Part of a small language model's weights.
Size: 12 layers, width 256, 4 heads of 64 (1 for keys and values), MLP 1024 SiLU, vocabulary 11932, 11.3M parameters.
Training: a variant of Muon for these matrices, 214M tokens, 13032 steps.
Each number is 500 + 50 x the weight over its row's rms, rounded and kept within 0 to 999. Layers, rows and columns count from 0. Numbers have three digits each. The size before them is the row's rms in percent of the matrix's.

# down: layer 3 MLP down (transposed), 1024x256, rms 0.0491, rows 920-946, columns 0-255
# up: layer 3 MLP up, 1024x256, rms 0.135, rows 921-947, columns 0-255
down920 090:548558496557473543553467514576417496343511541556592569551491475503499529455513533477517504534519531445556443626458544300392481532489538422527498423517473535558493464511634483504498553537495428404451544503468412419511496458542506511451531590510464519479607458551402460533589452497577456460578465538499502441590479528469442558512528420486546519439450468512496554420435515540479489494499551475467468513634439540447527500503594554505445454468510502569447522572575464467563457466529491534477515478452502374455469499561473518500503532529509438475592432599523507655407488446506507501517574512471507517481566464423521503501488447461545542440488539485468469545561466545468544457476552525525556461504488537466516482507418498509444448469560467514511540492440538502438530464503430
up921 102:566548482529385621510573551441432550538487572527515514481459514505435427492534497495541545532561545542543547431459497524501458538464435491427506521489494302514478511514522467495483455465449490600568492451431501589584492486481541502550448543595602482437444506437569435456550500644508513442529505430469528490432499528534569508541408479466425572527463465523543504440460440489432543379493566542526468483483526476563440545492544515553476513492427459397475440462375540508523506490525533463501537540558578483528452521491519566422492548567481541436456554425445458529518431551428515588502443419491469530481424531445429516503496583545572482454526483544469461458543464607469531513477537469448522533454503492566519495563536491489491461482539618521475628543457496505553507456589463
down921 096:546503451455538580456537559466451448521604490516583535447492542503497574526451493525505576531471525464563557489385557452562493516490481607502443391497516427470518584414510495515434553561491463518503544438491457436539572481473458522509428443510529479540511556558556504434529542550549539531568514510530470508613467519509468483408626535449538487474536615450519505504488460507532458558468433435516452512510423444535528545471496549413472458575454514539445583489444471536400488503529506529500412588465408565436429471538507546482442453465528596494428565464482388465398548464496506501479418466462556514483551480501499433433511426565528531520500533528467577463531505536476556518494615482596534530546456383478546615512559616450498506448529430472452525443473519523481380454484532
up922 098:545410578556424460601476503505443484545483587383522457383510533495457557446479482449476557549503494518443426487530557541487522485502578551480471527535422458540561494446505475541478467508409437534536517609555484611532423512479506473576499489607507430454468418512486452446493519498451589477441394481452507503463572547548500491455526482492573545579377440485568452573455440626447485550558557557503525480448564499494519553505444562469538460524527479508533512556495516487434493493534495508520520603476491484500550442519543562466499503549533442502567420561451492522471392515547554429518531548458496514496480539558563523438522519423488592500573487493542423517408480467487486533531430429559456501511461563516497483635399474352478580509581479484532436461589568491484448470537525
down922 094:448512500563470514515440425439483422436508478524606505577490467484571467519516507442578474559530534506481528512458481445461456639392515430533507563448464449527467499525570506445608487441514457497453449478472456463516522527489509491521515479450405512440544457508557403507502574492561559555544537557426421509463551498522404536501555483556513410528445485464437471542510523417457511508476433527537462361461510530468472486457534527593528497500459451553480593506536535447537512491575495467501522472529480553495410452617481490440437462522517471477518427567553441569505567461458490504515520450501572565526519519480568526659480498508604473442360412607547544498496471443533548511424504532473581499440554461488425496540541481449592408439518626525558577463509559506549486558456466
up923 104:478549396445550455518542459528505482494579459513488404485508495544556574515519496563450462536499532522416472589484446431543458457482492506591473398545521523429503446592511580533537515423432471547457484498541481508412483555464526537402473513514493486544547402583583512429538433546445411537478496511473411527565474518550542465513469538577456578483511525480518475551499492557498576448492520453438476570447461331444547497559556496515613464531455433470515456425471519520582563552524434444494453553567611572503504489636521531532518472550404578568539459448500467521540546447500531463567498626513491542493487462541530409501515598519459363554461452534451513531408462521512450461419506464562505555459511558458484566451484442453466501456429523445491478529511512431488489456486491
down923 098:502487476574381459551454479564487486472392524565427545532516445533415505570445468550508484394437526475404554483522413604493455382538509519481538502606499352575573430433438524429458462451539532550467428466447563549487383501431529423462465497513482553497451649504553464521548502459589499564552503441552592497482515444516514531477582540464474508470574490420419505496429509548567470494494474479443473532561554455469481544472535472473497508415490534501471443504610521505391576466480528508510497490456485506446374466444452496493549523420528399472440529564533553441535517457468524616502483429450535465495587490449499571546474488493488516515493445482574375450506577481578489520540527494466495445496414463499457425559483504486497480489535462544519508480498476546449504498467530
up924 116:468477462508524468491529657523450495575479575430439422505666481481489512500382588465495489593512426574455539468440506553434437492549491398429474522511524540479536470526546479512459501474544491547492470586482548565539529462499528479542538483620444496541522590540420448499498427521584493428515565524489519519456497496497497556515480431503620513494532437549548483595448451574556567415520474579530495525528446545446498544566611458502503529524479521496488507557487561550453438423536463464514409505499469392473486507546461572614588528543542539480545485571527436559511446464489524437512598535423484476479566606511487506510490475324482521495479432567540512502474495490590466473538486499476566477443421504487489507513509538555461531534486471521600412510444470561554424529517470
down924 112:519517481477496481551557448494477449419461531547487451562438498492546475487523580450492604488490497615484551510490555522552523522511477575550497414584413587506453445502505460491529539491394466467476436501524516499470502440506473545515446514570493520541328527487541512508437534467547543528537496528423448465482402478533557486424601470431529465558520514521533473503489423448554485541424509539522476551396483480570491537408459485432414437519458538537548508525476537512556508531399439555545563501484480463504565532502525578455496465517522444617407465449542376390497544451476533461470563499483431505406541448606508482601476481563386564448536522462508562500503503446513479491465563498509481451484521518533528495459443500532597486519620465453406561419410452410479392491414482
up925 106:601496527491546455435523488468420463378521520465455555526483470530560480437549539485558566653487576450529495433469475479394523496508476448515547499549537425564498493482461510513440446544495517428525572497504498448471408474404462460484565497483504449486477507572466509482550464480446474460403533517444492544498508554512430477520530469536509508457493480480511445494469605509387432525422506495422397405540591434532397497460551566494535462459525478546472507512543528422500531495638542571494530482456499518609512432544470565600507501491397441444519454486467485397557506456496441544526456501540484375544566479605522444501536463428416418497387541596464435526498493491510442480437444554427453517416483449461544464540515523498500558499473458472419486477423438449514565428500545
down925 104:568487520514502410430441519549473463500507584504436560555554439527499369369529535555546463484355483525545532483488520531450491541501464505453520507523372468525467442489518535480472494518492520548543485503430469462447479382592528473529557567466504490429440501476355518522526538550555545475405491538503493541440471503465457541420484402489572466478500461589640532512507493547473441502357528463430434452464521574446444483424545549484463521562497478559567479482526650485501469572504537462457497547572483522510563384509535568482499435470519522474544488425549498523475430510502575470458430536524568534513399457492472472445500479502509434514463531547454503475497575422562459518533563536425483485553502417478549466567539480468518528425439415489511531620490465444563435466481521
up926 096:374516495384465561554502492444569440536498475527474556540557512611533454371537479610560542598524527516485484519426428459486372465629507533493554442438459481422549515503547573578520504574542493551573435513527461573485527532540560485416507462505465456455417444559503579508498497504534532464436484523578506471469422395470490473504436543489516447474419481484570522492572572445451541521528520530470571481475494452595596525531489516552427483519522486479522569511516505427537485537551471508508539461419465468456575550539491434462457489498491521497531495394536521505437555535549497551476451465423440521507523462502516495467524481521398475564529400593489448520570551443493556521597494444545483508537522526480521490578561574534458601611440433455448448529465415573452537451570489
down926 095:577495477481413649485523438476535513478511359510477524499478505517448496527502464531567469524350444462474561530594398546494449508577485557466504406487493583541506493541362544493561450481601473461509526494500461502484603495480519489572481512515535563486533534510443489463512556511553513419430531454544533503458440535534452511465595478452503513539564503569458373527469547535390439469462519575532580470522556576515455580484559482559532387522446539496495514546456476461523424534460439478510545463508505447416502502535511416509467531514486430551485476518521486444404438474621497482401459428436488486470564513455465560441571503496553565546562464566525579467562362385524443498550507450524506527479514537422416513486528520510444488476529486527423469589485517512555504471560469
up927 101:388491516562492443476524482514459540511493466573534569506543451542512487489547583450397397570469391501596528442608491512522502501546518519538531526542464482532435529563415490474451456499487536580545565435497499500553599523517470489475549482540442510466551547489526454563514511524469602509569591526534551464543473506450527462463550568490582487500460466485489547478491498604528525516477547486505486473531509529508540500483530454494466462517571477570593405480548424530562491543562477493505512416509496467479567546606546485546537532475617597538493531423413521487472630534572521499584478478508507567459458564523398513469437540481510483405496457471449573487400475535541498535403501473538435454493502393613490488537503487490474416596459530526574490659422541505612438457495415
down927 106:510477516484565506480571449427503522465415504461409477508444475474506458484581446479493496501497572532509542526480571512538547518484495498481604524494429483443475488545375440561597562561550566459493402559474472580498519551563474419354563497484468493485563521497490560483446417400529489488541502499598522424496565494480472460494501455515444501604545471484508482586510515502518437576474438462620596487463496576508457498500610521583428530478531449516450481425458572514488478450547426450450522586562460535425633392591472501477539499501484589432468475446490492506365542458469446480388493517488456459529530522455484448459415469506501527500427480496407518505505598486522435558478428454543483460512553483539534439542559482576530575552513453536519556437483441448442467529433524
up928 090:519433579526427477511472539583462455527371475445505519590556529558511473523413472527433541466491488527465551514454400513518563460511523570505530453561514474449511480506519508534431513518671501504482519547510502546474528525513514492631587428496520491492466509428550595487539562476401456572476474479467509476413466480425516581475499515429460576464397466507518470498510442505484457532548598495573517495513564559495317474493489463440457522507467545475591501534451626473547559488497473448567543517414482599485528515523485526519515552576465452505532560520437542539456366559528553488601470432470492365510522596550495442485531502515518481455526511485433531500517485468527497487471559508473406584444577427496487459455464522422517533529589526429497447389495470511511587485487546
down928 093:486572481569567477573502511499414515452539527519574519458432400467615528539536565515530497682468470513517415519484465548574499555526495417395479565467549546519474485515441438505569497496460506470465445524516525426369515506543459552510437511445419559600470475570482440519519557485537547513569540520517529386503460570556551478418595448527518455518581594487448481490455548476503492548521493509522438521504492556488586497510459632435441410453452453414468548524506446504432456489566488539490517509601556404568416531402507497434483488508501509522449525532492496512541528507569444501490592489511510623474478456506575527470436513496565528495483555478581470482508465505502539385424532443548531429484459590496526491493520456472550447457489447528421552433403533433525493444518525
up929 103:525513457488623515544504459494541379583490565471432513532449513429483612484569514509496481584595412600600370457497559531410443648483503568582463604472441517474493486513499430493482482526511552424566552548496488584397451527485422492406487512504455632505502461562536515549428512449380446471507490529427532488438514497605487510568552538520523543433536410511449477495500543514465488563542591506469505576533553511424552524571458452542508552485470540492525494547515520546513551573443468571462428380399463531481496511444426463604485485465590486518486467458571526503398561447539456594482464514500493522529517438469503547527497510501542514499503494460488606560489551485562465462488531507535490417564493492463501461552507460568506591468511495506496527523476487498505501493498571
down929 093:480579457495522469422421542506452512481497574466539502529556521430474376521511505447549572568464571531564542490492440487423497530477507526468440544518578494500467603443484513482531466571417496426486436517574563490547474519513488440469545462438524499482507464438487449448385450552552595516448563524520398514448391527607413440539504496532487497454516464530497443445520566459483477513408494445498536496447360530510481531486549478491545535533488590462481501459520429443586455480518476512517583492590448550566526502489524427462446533566410518478459478480607436516562447461593482564566563493480520502486472456488507515524474539506529428505494552360563527533497360552457630532526441484496515560418567455459483381507577494465524395501558477532460471504427519454467577549535461
up930 099:506484432355569428414434528478484499496521537514515529482440526551438535443523509495453451422584492459479437555453606487475557513542524471555364530503479476464492486528503405532501510502534518554529479521529575450426561460499472443378530502414535578538468449560560572462546412432552515585518521541526525480551488558502505483569513506429528484506572461541470503485524385520567533401555540514429542584441526518530450424508513503466420497526469492521414539494482456571507533516475484498524577537441471548477617593551437494611497506505489428487556453606523483494583564421503486541454551508579471584537652487505467500530554525463465421503452428516506471435557512506559469499573507542571500406443425518412501488426498536577482570472521502602533550469476436458508452473554471
down930 098:534418484598465567485478433450440500462523598475490490532529522450639502448441513502550478516500496584522492448559419444477457492434514499535485518494485553545530442429516496496582507536515440551525548500544556507534591511504499499548491524554500504496498484454521429554584513577411533524492451474507368533533507559543531474512445485523494462530483576495566524575529571445490437567470506426433488487469488463551510500545469487529593600563601542510492486480456554466514469450509504406404508432463539506500402445458571440398381476491586606506465533435480566514472416542515492557521497650560480484529381541565545503510473524392516461407375516425523536509598490564500544569475510547436474460453524538581423468525447510512429481443592473468476470488528599444485526540450498
up931 098:558494466492542526475393414484474392487598467478474501459484480549505551522496579517529417581448483439468548468438445408537422398423506374496487392484535480498569528539512516560531609461556477459547467493486435497569520487534442497438505489482540490511492593446595499477567588503451427581432557419524443512550538439427482506479400503604542446552450465483521510519490497441576468464455452515523565540552496493584530350500488393515530516474540525534538460552464528544547479524456485544489492515513485530425484463473586475533461512476489546449513371554530537473534511526491581587496530505540544549501518539492547472456521470464432445451518472490514502586638579515478492447506456508457470559532523399541542526429502640402499471589495501453519484514418462535599540534494540
down931 100:520551558522474502490474500487527501568410480527633524445449481541546446503515446530529473696463554545528463498453564336509509504451459529563484429531485470583492479516513565466620467505544577589474525540500548594591505517533568490524477494554446570335501504572452457571472512519510515550573444437506478512496466429585552539521509466493493480525531483533492493471552514518424559541394589525543459493515451478592551473489441537493439543484450521500542481534606557476445504504474467476474482486501476503497480551527508463445568508505474524546505566516586480469557520517544535444574445592439477461532474525487584392558412520472583469451486589423495536492643553474487495465482504506435577484488555492504461436456483519512514562674508539523479554426533529517540536563474483
up932 091:580457462564526537580585491508418606537511482478522513479470615541445518483542467469522508513503477539499482443490528418422567447448526524508441521470451477467518509528476570398455464540492446471529613512509544509477582496497583487490475492490508480476588575543447557562581539474469502482470450407456549565553544525501515467541546506593514471463536534511490492456567429424506524566508462489484414424421376506493495559453477518464476547567502507437410526491475558432525506552547497562475517544486508472606433557500522507497535573516477537477456583582494432507605448509493475499547449466496509509501498502530512431449572601387445387417590488506549362472496497566440498545402600433422581492522617493537516500539495496425438493538550517404492577483440573525561592436485513
down932 093:501527557463462516452460421534474537549595566502419533486567422506427554503548524495501386518464501529512434415502466555471506603459492505417589534470502497544526512520424518515472565470410477593547486539460509491510464420532462563472462532495482450509561519486537516503404520505537488554516532428494446459447485497525613516443422570382535510480498499371489467512488396499554502529524517454498531474498509477499484465369411397431487524482462526520462519460646553569509426524521630572510459568524526530554508574505514529428519492555508494582544480486479505579485435499443529551509381495470425522557418396532547532567504491518505527541460444543430505517511544563471497487561522586486419418492490469504595493496439483587573541483550399519503515544550559476493355590503489
up933 100:509418481502499518401441449470545542445456528624571467512453452521533458481543580528510454468557504443550538437497494541441419556543540473455504480485477409583524593517542521479494566497541502549502400565531570582518478421530553506559465514524475520510543455500520496556542446479554565445391522471542469450518434475547482422545456490567445463505517611513456521517461433601547450470503415492483545565495506565556513570556523594443590536507453494484543563485478573494540619466578438511456487532526540537486435464432386543440568530544546448438455520500436498498493534375458452553457473465457495419456565469487400514552474588511448518443421519503549468564492489485468426533469447409392486591534483504533536549472494387496493550436472527547558566511551493588446500422510414
down933 100:583479457495656471540534457503502423476457453523485434456513528595455480472541424485526449515450489522529477532536470543377478458586516481472438479481468458487471574494610424527376468379474518455507517471456472479419415587434556511516551548494368488473534594507429429451488485510452462497440557478585461451408530470545408483587480521395447506542495433509531517565462509510483515416598450421463429536465508532433523499479506471497429478586497525418514510419427447536498521518451520503593471477457463424558474452481419550441503425487468512490461484425473460568558537418529510561402474435400392495488502511454504463478471505435531520468493514439615516606573509471572527507458528513470561608477497506513519468510463466472544508487462550386505448517519458512519471482479496
up934 102:426403505467393491575424465429461448512464546462481568542485502463459483513470466528468647445475479488611581529432523542499597546521513553455449497488445514463554526604431507470536523505484532559511434531515569445491468461502493520421548522470543529549564452601560508560515487542460545492529515527442594556526472434558550442477508478500480501582481441526481595575507533524379493486542536535427481545502455491506542492478507547469536550472455469492413476563547491471499521479450561556571455533558480513485500473489525520594539494578531573602551544565393494511469545589599599428612530628597499491464491580477444468501501417522511483522553489531441492459584519559576411462472512458461491427476470540496431545526418553570509563498458583537496495452437517475405552513483398
down934 102:457535496565544471485485488579505458432512466485444417514582525520512463533659495395501345429485501540527428464525409405580463564509554480446515481419549453518455578528506537517415472594543463530577557471520449588583628551575520475567441530523509595523580577524456485461541582529461470463559587485546481457554513532567502565544445493568495530513496580512467383498544480534573491564521527484485452485471487450523386517498582517449513462507479541474520455532475567444461559536447510490392513521404457523513473584495502530499504500425520434411594474539463458554516453475482524582430504504480458525507487503546461495392484538489527513495544589519515440568468531503438601553506563512466459528463507550425520485404511421407482453492556523477422519508524547487545538498513562
up935 106:523417461526571435471481563497487474561471554402407579450490521536505550526599480521433526578506516553480458492450617525564512544483458541535488557569489511548465548437430525495477473536476465462463535512534477462598474508488498513492436569528575474540434480517464523533550495472510499443596383488525471439411483630510498504600413562412492418494468532592474525492563485473387568458466407515481490550505467619363474502470534519536516493437554496469566430506414434576615499565420476501523445548522560514472567523554448413502445474464532469500472486472445523631538535554560578566479473476451505584463486545532495438483447531446432457465548474571514469491434406494520442522472528581481515439525523546535561504469600485398499480482486466479488555453470416534448513467451475
down935 099:483476553442447552510527471536439541515498442454474445545500536485463430479549324545479467417541458455520515436505442467464510417458512508565435526575539492442538513508535523383440414489527555526547437513450441483504481513505480481541480489396416490471562447554460482517552513487505478527542595447516491508540496507509496469568519527521459538595391519471467444487539576460521487506425619517560547377419553472518495577494452526523470489453495495559465503527501543467530509350593426546503524479476434561519515541375403505506479603507434421456510482502505452490462472548517443536594501454469480540628550564476540539496563455510516494376545529549574482458529489592477561605511469542548501531485480518592510553421503478565558533492479579479490488473463574529536542576464356
up936 097:588562482593470542475514483544457512499438499538499492461611473469594462546526433456412421422470438480431483563512484516456515444504469476502524489495482455387480380510459504433501499456508464446485459556546646552543535607529599539558607517523455504430498423456458502435609500518412426591461451476564502551513422502438574580480416552496528468564497434509421486531487468589468485495510488503520553556442563585451472517557515416466458450457514503495481517479388557480525471479484498450547530449526485501557395455525461539413442526524487466470514487478423520525597462458436443499512470503407619464441443490431534501489529575548461504536537542506466547554401554524511485451497462575449551514489495499482551613500502488541481441478406505464454497435511565406523417532542432
down936 096:387465475486503381621541570502428460486539466625489489477555495590433542474539464543513578627463464522486506472504571432572565419570455532427452545434607476508581492508498524504453478534468464565481444565481441509355506453482490551522506445456503519540520517494424547455490542604556448554533525468468517540491432439510464489535578510544476493503526463528469531445492458478515449551559549482560532613515502490562520456527463468491542439483550495546419449505458482522381487527485495490508532428500433449513595443475542481538521490465582485480411472556492463498450581575564581582515570529435490517653455482544534605405533514594622501441443510543421485411489515504529519451486611475512574471495483525497501493510553498510494472443523479507499516613485468451549550496466519
up937 093:502523591416473537491516513475466504468489542538526564540418429304458539403632469510459417517531573425507527478526453495489485517486400512563440516346522464460461529503536387424463545490586497513556499499542504431529446488539432500577521454580504529512450392494372596485481467468530482515492562523546482474516488485450524545513499493567513424490537505529514510502449509574586609507526453496516486519538523439587583434525496553458433561500529435544563514519417469444509481437513480484462458462447454525456523545411545595573552482560481482456557540483493414613580474481535511497485490514472478541513504534600487467432487558410516465442476476513464521460468544480503467494463566522482521463564411528491423508485479474511468440595468510469537495450568398548379507415567489
down937 093:447490421527555542459543482568533573380552610479504507430512467500374529483443466474628429524489471494506589486456502527486595530478513486480552467522607511564477497467445436546521465520481435444535517508620599511438411480517503534516457518439518461456504418446441507426579554516512518524512484531504518601476374494520563479437482477486546582487538557524560507507491429468585493376551496520511464391580461502567486600498498530504532534484408517552542551501499461470447594475464503542522452545472464494526473545451528437448414469568424504591520532478420495419534481571572536478541521514536476531519531499543493490453529553462572540515378491433556536519563508414502590487542454579481464553507526448412484516558399558577462532554570540421523540549518466482531492519441419
up938 101:545487485420404516438445551434609468541547540547567492437468531517481584546565496495446487488586491434503517573512408481539444424574535464466558564466561562464455444623453491540550535472567536553581506527493551535480521511440564471505591488452478544463423478437543447533584533513563532512543527460598476402573539473473527473519497530497524457457607532533500494496545461633512512460459428539459506464518434504519487458552580551465595478460479435486477546549373470550527549495607478482446509451510515505457451564429465397478560595491493450463576483488501417571459553476501556513493460524493374514453474519497489498408546477631508466467496451542533477516439596477459491518433560539502530532532492457513502481492558558432505588499454545590502631550524529568488490437536567
down938 095:558534487476463568559468530507457411610544482517489489485541534496522565507508503506478327606534515404488629489498439409414518473514464470428503464436485551465504499504455515562480505493595543459569567443493492463474501457394479476446536536455471594466530450473523525496498565534567526588452447492418448507530437449544551412532511610489442484503493524521552554581596486503559533504539492479565547494535601404540541470461546559513499513435504457509459516537503513537500513609541476451471461431505507479599545633591463463488520610447519503497384511468540538472417527522584545454488481466517462472510473518408545542522493478450520490449562490462540538530485437478467570430489516366541461475529433566614538418520521568478450510493560519484557506444414568490546456530429454
up939 098:506479528500522441446491526523530526584550548451471540460567507545453442484497518507526502460482428499495498496537515512416456517407525431519498449546503557498401423552484511520476467457491525437533475563381518578498430573492431485515582496478497558430440499434501437461482480557447429364565623490544472542554513473498544601457492564480525440423603513470466475532601497595432526574437568572467425470502426540455547543488552430472424497550508429489527468463450447454564525446420475561574541502509539502592557610561493496530439475420512499449406464609491480567535509526567516522463482541465583493469523456502574450481534492563491376461479484602606478552510494503432462538498517435558506559487549465469479397466528498507553447555513442522550529483551526464438465382411530
down939 092:502559448559489554503537514550490425488416525539479461502505548455489454440523514486556552434507488507513497513437463498475488524451478509505544523435500454429468500455503551550453465499557458517418544432482495455465588415437497562454449560509478547472554514522499502537426600356507546501442346549444420433429465401537501473586515475407474512664440424488548497537501536503549490556493438517513536513442449504489423434481531559534425472470574568469554508496466516527381569505511601522505478490466456516460506483470403509530472467495407423546571569469535453460556443511500450510550506553465496475525406509482425503537394603511498542496472477515363489473558454473469543460600470497441526420486581485517546564520417490562492577514443513591579566531507443497547429551608496
up940 102:543550479433460606435525503620461521514563456551430565493558496501604515516466473479524567504542514463516452464565442486505475416495497499472506551551540417416586495499426593420488392485558506568482497444422506441461450513403470588529533558442484523540534501421420395549419452517499463520489524441453465495576538518528453524436547512606511417417494445589552594549491413486590531534475510539488622475524509520543526488532571606450493509489426487452453498435459551476562599519496418519544454508452471504552493447458521440494543505526464511514487532464546480461513399485467481453516481512468477424611452526489554452533438638421460359509531506578436447515498495533514461439484525493482503448466525509497540591565568507469474589558459512419502502479445543507515430549500500
down940 105:462478474603490631477484509626492556557455442466514395504549455554536511486416546491516513493477442504545504453444528548458484425427447501528500443500510540518527596400502564487485495583521480541574496428583501485552453530446481458511416511449517465463528565499446429515540607487492531433520517387459496519547495503512467492350650518441472500450560514446493473570485583463486668458503582600520459491487413486597506443584533490374502491511549445475447446458569377532500435445546487563530493491496493517575483498522447540451588481501531442445431432570501474493595530426518544468517459526527513481610506460514488503545477528535459450561538520565503465521444467511541505450505465498455476467513454391490457572505483510412445462583527487557530487437467537513459522525496463
up941 101:474461492490485432605559377603485496494502466454617475574531538550498504511520482519502481542468566453538439496506457455530460442568448445538544477571560513496603483392507467491473444410453604475481492466457542454498381409531557505441459452479506458412436499526561530439537516521532528545473435543455575512474506469545578437407477549641469473537526461478433554616544500487459470506536494490491440579452483498536515451497485519582461476637483421470434543521560552493451543515521559539470458455540505459493542535486405498571386449562522529418476458598485508477593539508467502438585444561563496388509490570516432401395481582478419467496493546460527504526486566473527587547592463506547516521534517475520509458548468564502518510489515470571523419537473548546479456510519547
down941 101:551454494582477487479503503503540453447459454509592504569505554450518471539467495434474536550535463403423543498452476464521513447529423543458427579633558586483444482489552553541455436524466522520441582485557561434485508482451524520543506510536560472466494425449533535566568500442505486492469506532472561527494449474536555455561404558461502448498538485532505442480486507474496403439538574540530560552509405530508413532462540475558470481541562522587455492514515517511460529514538438545575600517573557486530527427472388583471426407532513417433424554593486562586587465541523443511469430543427513559460444587434444558498516394528532590540524475470500431502596479537424525589528435562553463449552541504566484517523611498469515490470469451546531507422538423603454514421420482
up942 105:533516440440526479475481525479478480517539514470603578478519410547483512361484525553585444490528509486545539433542558449556487439461424438521542488469457469504490496571430489470450484391456425482506533489396532423544498557589530456520400437474532425406479528557510531529446554500585462447526512519411435550549438469562531517509452456536551485442487397562561553480476509473459538466463595478587513519510475511498523438478534521537454410524529527461553523493497410494473546516461501440378489562418528526545528516623553559503507548479399537550513479537554544507511489471605501415550494465607472448548576448497448510414521547526493603503536416562588440503489525529424457430477521523501547485505512482485529516372511461549482514515414568626569491496462452520512466534448376
down942 107:407458524460485551481533572494477455431572531457523507513552476435462541520635516522348552346555460448511541442476478617488523429583472531585525517501574483376516474429536472484441570529529431442555504506441513512506481490458571471427428402625493573506454483505544488503473460516438524493511437558451490492511462441467451583472463456586549496535496478416511502473561501544535490367437601528426457456499462495579510604457540517515494505470557469568484463556420460492575468420476497547484471521420513482512526591462484553568496469525518542436500432443439488506508553426520543530494600414538466427557481518516495619496568539472454538455509499490451557480440502445512466544475545529445559581419563429500434459430451503494489494478503506532551528552513506483454547582556478
up943 099:537602492477479453502443583548566499614540506433464534458457382501431459510544476492403521518546550419551495477444495472462534470511532521460444499341479421600545460514481461480507480519617480394442456465533496556447503446549470549503416427539502602499550503469493497570482535430436466467490408506559522510498512485527523512458561456509511498508452497516471588535521534523452602504570524598542494439553474501471366564482500584522519556450454519486470470594560417368497505533534609496501484433483509529500527448528542483470560469559474500532561560569490514661540471478523503510561531500514518454462483563560477569451484619556561432416508542456487480494487517419533469466556434480515605552463471443580445461494458514500491468514471460501409495442483450541428499411561515
down943 096:590490440459540486478547594555495518474513495448552421547457563525506498544399478486544524559516470405624455527503446486458548551456466495516494478427439508517515561562444429495470427532463499463507423479602491547587540509469514484515507512565482528503553452453409477444484540522589545521549545424516561525522497573461492489508430526530540497536464496479542531525527508461430530501553538474454450397513493414491564402409467492545588370445526499542498459572474518571493506495533464421533544582576446578444526467564571522418451476561565505544531505519429518487467510517567438464482573552515537472442442547597439557495530383487560469586402550480496455500451436560549504442547470554442545555550612570407488530384546579500556571449526476523430478558584509538470459528491424
up944 093:487523431479554453380393476512418580526535514609460594458527494511528477455512534439436426504475454548555504455525516549469443512603461519443546521573438462430525457502559505504524530529542423570589514509508484468522463606453537480464470553483539551488499548587543509472556425537554531518461479484524553433502516567424503479502542517430514530541526532536387503547510506412515495534445434574563562492516461530509455420550470380377463515447595503474562568462604511460451551433505568520491526507507537484564411475472480521495534504481588507526477531542518560518534571475520460511476519575467565460447479426526455364513477510550517591491499515584428548460369519463414530511486427490559550398478471425445585452479454548492566450612504419538557530471467517492443515507412478
down944 093:471437518497505498565529552435489535472487505522483510463460547461546497481430609489461485478603492639435554541462535475513449546429498499524552537447499494518563430545566487484463431441537519459532551522490451506528480507521483501489459447570523520509543535439487393475456591432521497561539431622467466540445497481590470557460545428623471473463558533538508609400454493434523472476604571503503573534556581502483543563514518460552511495562442541511518433554554545502513475501557577485521506470499584620642537550499434415457508516461581474453437455476506472559414538519526512516453584533419524478488534495484468475504541505466453458424371533474597423488570503511471393502581550500462476558562476488447430509514527519446447594466458448504503477345469442481501558537416504
up945 100:467602477496463556536479487522452564518497470476535558573535437581485473567640556482547477507443506482491539553500440377545478554498561544472499589467462523511521584425591463461388523419523503508495490515525454416370533441507458495454431513592428544523554464461515505486419483547460452414448613473422551471426468532500580571520494534489508544506506393592534468501393522474536466539493521440433452495476416598500582536551556497569505406528493549463457497467475491492482450499435538542496494595379511464455534514509492521506487481550488563564475485488554522510440435495467537577538411494572533486457556532577609509454531547564577486511470445566495572524500535527570532416515562563496517484594458514562538597503527511366501457500459575481539446464454491540535504532472537
down945 100:502426498544471464465395469598495432526595480551430454402426488436545603474433402498429581490523508546534488502486448579452502456510456400531462468480508509462485438508441486546525602547512479548509437509495505547569533484584481549529555547501612545527504430474437527510464570562445570485578430543563574518448528458471468507425493486526465518455476614511452567455440493557536564556553455431423514460522443488470390505478493556474507503502437550533480496499441491598497401510536503429499447513541391553432552541468457464508401427356462460490470562538508499570485545461538530514424562447549541551503518492408459545490457555507445526519556604457468356517461483439467461522522577552519411476511473538464482445474546514525492445540523450485518501581483426488576477443513553
up946 095:501515453493479454552342467484536506501523513403533439521514419455489545452603435502520441429500454581525550436503550479463382474503471491513466513486542524494502587522476508579469454422532414568653443571478490502439490531528494494478550460477548571514512432422480475499481444472521434508563483534519519454573586586536375540553466542558471577450579570454524487527561458536544541532548570535509527491546497565532522486489495533521422481525418580572540505468534507467400525489584446538565588543541486466494634426449539539450578466552457476504459418597520480510504510476484513476555470491455440483472472591517605498474527601548529467460510537529472479402513410495407485556541483574522553512393552523434532528563543521523495465497460502391470438480494554430541465524446569
down946 096:525451517463557522574574542488530500478480473525544559471532526414583425445469479523579543513557556470472597526522514398541475564411515564526492470473477499482533588522520461458446518546447482447391541369536528507597579493417466452506509579554488470454528549533481538466534559418492454563505548488491388499449517576488557495315455507508471456488436509482546526457435485554450440509577499465492521451536509419594467545495463508492521562524566507374493478462456489507542442465531496426499393481481443530513377557576602448514462490463597515459477578464526438414491454504390458465445606538474511539483502440513463486492541436483484470486491494473422518486561533512431459497447490515427472412441512504448465487439534547493424456395464434564498526512470410522427535497540582
up947 099:584473521473418474416516510498393533509508502467524484491583422479542421535497565421437464465462550511411404438499556443533549487450468485556551428453452538451489518485491495474450537547411496553465469505544547519594475590507488457590497547435452505496477427559554639472483530442457428499574532393502453606474653515510515556501426528491514455488442422542492537557494491505497501553521494503423542574508475521578438520486523505453532503505508477493519578516459498481456433504452451488494499571469492501531523472557489478542531468538467507444414618597469443545473539555353470484498543570560471602430593504492450529513576484533526431466461476489547472501515522451617589573409558526447555522562429513453599430553528488520535563514542469492521558514489425456463406474491412